From a checkpoint of a small transformer trained on Wikipedia.
Size: 9 layers, width 128, 4 heads of 32, MLP 320 SwiGLU, vocabulary 1024, 1.96M parameters.
Each number is 200 + 30 x the weight over its row's rms, rounded and kept within 0 to 999. Layers, rows and columns count from 0. The size before them is the row's rms in percent of the matrix's.

# layer 3 MLP gate, 320x128, rms 0.309, rows 167-183, columns 0-63
100,176,205,155,216,210,209,158,206,215,203,160,188,236,178,211,222,164,230,147,200,171,236,171,226,213,185,169,238,196,142,198,206,194,239,181,219,151,206,191,163,239,181,230,213,220,164,186,135,172,175,154,220,209,234,262,163,227,226,254,183,207,184,202,224
095,163,204,173,230,196,230,208,189,207,211,184,165,232,245,242,230,192,192,201,213,171,213,206,186,218,197,193,189,180,202,243,161,179,248,137,168,216,265,179,165,217,218,270,184,147,222,240,242,195,208,180,174,187,244,159,195,195,229,218,217,192,143,198,200
103,213,249,198,164,152,182,219,226,193,213,200,209,247,213,201,217,218,212,193,188,221,202,172,206,227,193,181,160,256,202,205,171,188,147,205,155,141,236,203,218,185,126,210,211,134,137,153,201,197,163,215,238,236,215,168,241,208,223,213,218,186,207,197,214
102,138,173,221,178,221,195,190,209,199,180,196,222,180,226,205,175,152,160,219,235,225,247,217,175,183,200,169,211,225,210,229,157,180,190,171,213,181,186,227,173,175,222,176,194,193,109,184,201,237,150,223,236,141,203,191,237,183,161,209,200,173,222,210,242
105,201,183,186,176,225,219,256,195,192,221,225,198,194,232,233,218,150,263,212,188,190,260,176,258,177,250,204,229,208,186,224,193,214,207,210,183,197,163,149,175,204,209,196,159,163,148,228,178,199,235,253,177,136,247,231,218,247,203,218,184,184,269,204,195
102,201,190,235,152,173,188,160,241,204,172,185,201,194,237,244,237,225,252,215,217,175,213,182,185,195,196,152,258,205,224,214,196,226,230,199,198,220,252,187,102,245,154,204,239,216,203,182,267,159,179,202,203,233,180,196,158,205,246,226,198,191,227,215,189
093,152,188,148,185,230,164,236,161,170,208,292,180,234,205,208,126,180,216,228,199,141,204,175,176,200,241,218,197,219,225,209,166,218,157,202,230,206,198,236,244,180,159,204,241,181,220,271,147,227,198,198,181,215,197,163,170,251,237,206,198,193,225,184,247
096,223,176,160,188,232,209,184,176,223,130,230,157,223,230,212,183,188,234,150,205,209,141,213,183,182,197,163,183,207,180,185,199,239,228,176,173,231,224,204,211,204,175,178,180,130,186,240,168,211,145,205,154,216,151,215,232,166,165,205,188,211,172,168,174
099,179,171,251,175,213,186,238,218,198,202,188,161,244,238,172,197,135,183,174,210,219,225,229,201,208,157,170,194,163,237,192,167,193,156,209,255,230,286,196,204,180,146,186,245,205,199,178,217,209,217,180,205,229,235,183,213,237,225,288,222,137,145,190,214
090,155,252,217,233,231,272,188,228,203,236,199,182,234,159,204,212,164,216,189,187,202,178,206,245,160,180,189,210,159,209,120,176,222,218,139,216,171,205,137,223,241,221,183,176,216,187,218,183,235,222,218,161,209,202,211,205,199,188,233,204,191,205,233,216
105,230,161,185,156,220,241,221,176,169,206,224,166,175,189,173,189,175,218,200,215,202,200,139,174,174,173,175,189,210,187,201,223,193,203,203,168,195,160,236,174,190,138,188,176,194,212,220,206,210,139,193,200,158,196,95,197,230,174,209,205,215,141,159,235
093,192,219,242,167,178,194,225,289,177,221,207,203,192,163,183,181,161,172,189,193,173,189,206,187,215,191,235,219,183,184,235,182,186,196,170,193,225,258,226,235,219,134,212,204,214,250,174,211,126,189,193,213,176,124,188,199,227,191,208,195,183,198,177,178
107,151,262,182,172,227,227,210,203,214,223,188,214,220,208,163,164,191,197,216,212,154,234,221,148,164,168,231,190,247,223,204,230,220,207,209,230,182,198,259,199,173,217,193,219,190,169,157,210,137,257,196,250,197,197,219,247,226,196,196,144,239,201,165,191
092,153,177,153,245,230,214,219,242,187,217,150,209,192,175,221,198,267,169,232,197,222,179,222,163,175,158,146,184,230,224,271,220,194,208,248,183,205,233,179,206,195,180,167,194,222,183,171,197,201,211,249,193,252,205,213,220,197,181,177,214,160,156,133,162
110,223,142,172,171,228,221,263,240,181,196,217,166,239,201,174,207,271,148,212,153,195,208,192,191,196,165,203,238,162,203,177,173,176,202,213,162,186,199,150,210,246,198,254,192,189,175,247,185,228,194,247,228,155,184,197,207,155,164,182,208,163,188,189,201
099,208,228,179,227,175,180,173,156,209,185,226,189,230,262,202,148,159,202,183,211,194,218,171,181,205,250,226,161,227,169,156,212,229,178,206,198,175,198,198,168,194,180,251,216,207,178,205,181,166,115,223,146,208,194,179,158,177,182,202,141,239,185,174,159
105,271,199,196,144,216,185,192,182,211,214,198,154,209,199,166,201,245,181,220,203,214,215,146,187,210,219,214,178,186,246,147,224,137,197,153,223,192,169,170,240,185,201,196,222,229,218,196,158,202,189,179,209,203,207,182,181,150,170,228,220,170,201,210,176
# layer 3 MLP up, 320x128, rms 0.316, rows 167-183, columns 0-63
096,179,232,210,221,208,288,233,199,187,242,250,225,198,239,201,263,210,203,165,205,182,137,211,138,259,190,210,190,195,223,124,175,209,203,168,166,213,183,205,218,253,212,189,251,257,183,223,226,200,180,185,179,165,179,223,186,223,184,269,232,138,213,161,222
099,200,157,188,158,214,174,213,198,222,186,201,206,159,139,195,138,178,253,201,215,168,192,193,273,190,201,192,198,201,175,240,182,183,208,192,211,255,158,190,251,149,245,205,165,222,209,174,199,251,227,240,239,219,149,180,200,219,227,188,183,176,226,201,230
098,120,184,227,184,174,173,239,150,185,221,223,214,242,151,175,167,180,199,200,230,220,227,195,170,256,196,176,173,163,166,187,218,212,198,188,193,270,205,175,231,190,186,191,198,161,164,211,147,169,254,187,186,185,223,238,188,150,227,248,209,219,201,162,110
102,178,197,234,274,165,228,231,195,249,199,218,194,203,254,178,171,190,173,274,215,215,165,213,206,162,154,199,229,176,232,201,216,188,205,211,211,227,229,145,202,205,223,127,174,179,218,212,233,224,206,248,243,214,170,178,165,218,151,216,229,205,192,191,180
108,173,178,200,161,166,214,277,169,268,210,204,212,180,214,234,193,134,179,160,217,179,233,190,243,203,220,212,192,143,171,180,214,201,223,233,233,176,176,213,178,207,243,219,216,186,204,228,221,201,183,205,148,208,197,194,171,297,146,155,178,178,191,231,175
097,182,246,201,192,202,195,205,197,168,206,163,210,218,177,193,198,188,230,251,151,141,182,241,169,196,229,217,218,212,208,192,227,164,153,205,208,165,162,168,204,141,206,207,187,144,228,166,213,214,172,213,188,226,197,242,198,202,226,159,230,160,179,226,180
107,219,225,230,234,200,254,231,189,136,175,198,196,194,214,193,188,212,203,257,212,230,209,137,165,155,226,191,203,187,197,166,166,252,235,172,231,238,190,186,173,162,231,196,277,215,193,276,189,259,193,211,198,143,196,185,222,209,159,225,177,157,147,186,211
100,194,158,214,249,216,210,196,228,214,179,213,193,228,208,205,177,159,150,232,240,182,187,191,221,187,162,149,205,132,175,202,181,177,205,178,201,202,254,184,159,196,187,207,234,197,222,204,244,173,203,173,220,225,234,218,203,206,217,235,229,239,239,180,152
110,172,207,146,198,212,238,223,244,191,211,185,192,131,192,233,166,194,191,244,206,207,183,130,214,193,181,212,217,191,188,188,177,217,207,180,186,245,155,185,145,203,218,152,138,224,198,188,203,170,176,221,195,182,215,206,211,160,179,212,197,195,293,207,148
101,231,193,228,241,202,277,190,125,184,185,202,246,159,146,171,183,215,157,216,203,205,195,213,219,241,201,184,210,213,213,162,225,232,205,202,180,234,207,202,145,193,184,251,205,214,197,241,238,237,238,204,123,185,157,140,222,214,169,187,234,163,223,235,271
105,152,177,184,227,180,217,208,237,252,217,232,221,218,252,249,142,251,223,224,191,217,211,163,225,166,192,149,242,229,183,161,192,246,247,193,186,232,184,217,195,187,181,208,202,208,176,194,187,154,227,180,185,202,229,177,184,257,225,123,265,241,195,189,186
094,167,205,158,159,203,254,194,187,165,223,167,176,261,255,192,226,200,239,192,203,178,191,160,188,186,133,200,231,185,174,214,152,183,255,273,182,227,155,235,190,228,195,207,151,190,202,180,177,220,225,225,194,217,249,212,166,203,203,208,211,257,150,215,204
107,249,185,260,225,201,227,211,219,230,207,234,203,207,168,232,184,181,232,181,161,196,162,207,248,238,173,164,198,183,199,142,174,179,178,165,184,217,206,152,186,164,183,168,181,215,182,244,141,233,157,200,228,190,247,216,221,172,162,196,234,190,207,174,161
097,231,223,214,117,149,207,190,158,186,164,187,188,215,157,213,189,177,220,146,201,129,190,198,216,193,195,240,189,186,191,100,199,172,219,172,209,169,201,177,227,195,209,201,196,244,208,212,163,169,216,201,187,192,224,152,196,183,223,245,169,235,249,279,238
113,223,235,197,180,199,167,211,210,211,189,184,190,171,216,166,203,216,227,183,137,226,203,179,177,156,165,194,191,148,209,246,170,203,207,200,167,176,214,247,234,234,147,243,160,150,197,194,193,265,176,160,177,139,244,218,228,166,172,169,161,218,194,199,208
096,226,170,127,192,225,210,189,124,182,152,183,196,202,201,204,206,177,208,177,252,228,183,177,174,155,227,193,175,219,213,206,207,201,208,204,262,231,233,169,219,204,190,217,149,169,207,187,179,253,205,215,224,222,196,235,172,216,247,164,161,218,231,200,197
108,166,215,245,237,249,169,184,228,244,217,169,190,202,215,227,221,203,238,202,164,164,196,198,240,134,192,209,173,156,157,253,193,239,166,206,212,184,216,182,191,171,215,167,264,165,198,175,172,191,215,244,217,264,199,201,213,220,264,203,151,221,161,170,248
# layer 3 MLP down (transposed), 320x128, rms 0.305, rows 167-183, columns 0-63
096,224,228,175,177,158,132,232,209,170,194,255,186,153,249,218,198,238,146,184,205,180,157,200,261,238,220,202,185,166,212,156,222,184,201,170,209,155,166,196,210,195,163,222,181,194,237,215,164,203,187,210,202,150,210,178,201,260,205,226,264,225,256,237,176
099,216,160,181,233,187,216,233,199,157,158,228,178,218,236,198,177,167,201,204,154,238,242,227,207,134,193,153,214,211,167,179,211,157,197,191,123,207,205,173,242,253,143,207,207,185,128,199,219,212,204,237,195,229,191,159,193,183,169,162,180,124,211,234,159
103,235,203,213,202,238,205,205,175,195,201,218,207,235,183,223,220,201,149,229,172,207,229,142,229,173,219,263,181,179,192,196,145,181,218,195,173,170,184,232,159,184,204,224,205,137,252,168,186,177,182,185,160,183,227,201,178,241,212,173,155,229,216,178,168
099,167,182,172,201,197,206,204,207,150,219,249,187,172,176,147,204,203,201,234,188,159,151,194,197,128,196,195,205,227,208,180,210,156,240,179,204,198,227,199,175,211,167,184,144,140,209,232,225,246,166,177,182,175,218,173,220,194,183,194,229,139,155,223,204
111,205,246,191,193,229,222,182,223,174,187,199,213,230,181,150,174,190,249,156,223,178,190,223,166,222,176,174,249,177,183,192,201,182,217,182,206,132,115,227,216,160,215,222,190,189,259,153,210,186,191,210,216,197,214,136,201,154,240,167,191,178,211,192,249
096,214,198,208,167,210,211,181,155,185,176,209,199,184,208,167,203,214,131,168,172,189,246,178,160,224,170,240,206,262,200,219,270,253,236,189,218,178,168,136,223,143,202,200,202,196,182,247,210,127,216,230,200,174,161,220,172,202,127,198,188,208,213,227,215
106,189,173,195,153,209,226,285,161,127,225,170,234,168,218,185,187,185,199,186,199,234,267,162,203,194,203,226,193,200,250,275,183,225,202,204,195,188,187,201,186,212,214,203,180,167,230,232,236,232,217,222,215,182,201,176,162,226,136,205,167,225,189,197,146
097,184,220,182,194,184,214,202,249,169,199,222,164,168,175,207,224,209,197,200,229,156,257,163,166,242,217,150,170,221,191,229,205,188,232,248,195,214,201,233,163,176,165,172,162,185,201,212,155,146,205,198,203,107,195,213,164,198,183,222,149,247,224,172,242
109,147,171,206,225,233,232,234,181,211,190,190,191,245,208,198,163,182,221,199,221,156,195,182,176,175,178,169,181,185,205,174,159,203,188,231,157,215,189,218,131,203,246,191,238,223,171,136,154,187,199,219,164,141,164,204,177,219,155,212,272,236,246,191,203
092,179,185,221,194,267,223,200,276,228,196,165,218,240,181,205,171,229,178,155,169,175,207,182,181,178,240,222,157,170,191,192,139,179,199,209,208,201,199,250,212,242,201,221,154,224,202,189,163,184,229,215,215,164,159,264,160,224,193,207,162,198,238,207,216
098,150,225,207,178,211,180,179,163,211,209,238,164,192,160,234,218,163,191,159,227,197,198,168,144,200,199,249,229,201,236,204,266,260,191,147,183,194,163,204,218,177,158,148,237,134,174,240,239,203,161,228,213,261,176,188,235,214,217,202,201,216,208,162,222
095,189,210,191,159,215,152,186,164,170,213,208,192,200,191,193,215,211,204,255,221,154,142,208,200,188,175,205,187,260,204,183,222,198,209,163,189,255,245,173,224,222,189,224,204,199,182,183,242,206,154,206,201,224,155,186,260,215,221,271,167,219,208,176,189
108,185,198,167,220,157,197,217,231,198,222,218,186,158,216,209,190,190,204,238,161,172,217,195,217,207,194,224,217,147,216,217,163,232,199,198,160,160,179,231,201,192,182,188,173,157,244,166,190,179,185,141,244,191,208,137,163,198,185,210,216,186,177,193,219
101,188,163,214,146,183,175,240,194,216,191,172,179,153,175,197,201,231,225,203,138,220,214,204,194,188,118,251,178,180,200,185,250,205,195,151,267,212,218,169,190,226,244,195,170,230,237,237,145,200,241,216,198,238,217,213,176,235,209,196,197,201,232,188,137
103,233,195,204,167,227,207,212,180,178,245,180,195,159,196,195,165,224,217,161,170,157,179,146,189,149,233,163,163,148,239,169,162,204,210,175,248,224,163,196,161,177,201,211,215,193,206,166,211,156,190,218,165,227,226,210,265,234,161,262,184,214,228,213,132
100,210,225,189,162,225,231,216,211,224,197,239,233,180,200,141,242,172,205,129,158,169,176,208,223,175,235,194,194,173,169,164,191,187,181,212,183,177,212,197,196,208,210,246,193,227,226,176,254,204,194,167,147,254,177,199,224,205,219,236,223,195,219,204,218
102,219,175,178,162,152,224,186,243,173,149,214,226,200,192,209,192,164,195,218,211,234,200,229,196,199,145,192,204,209,216,233,187,168,189,157,196,201,193,143,226,190,221,232,177,211,193,238,166,187,193,159,207,204,144,176,161,231,241,191,213,175,206,142,194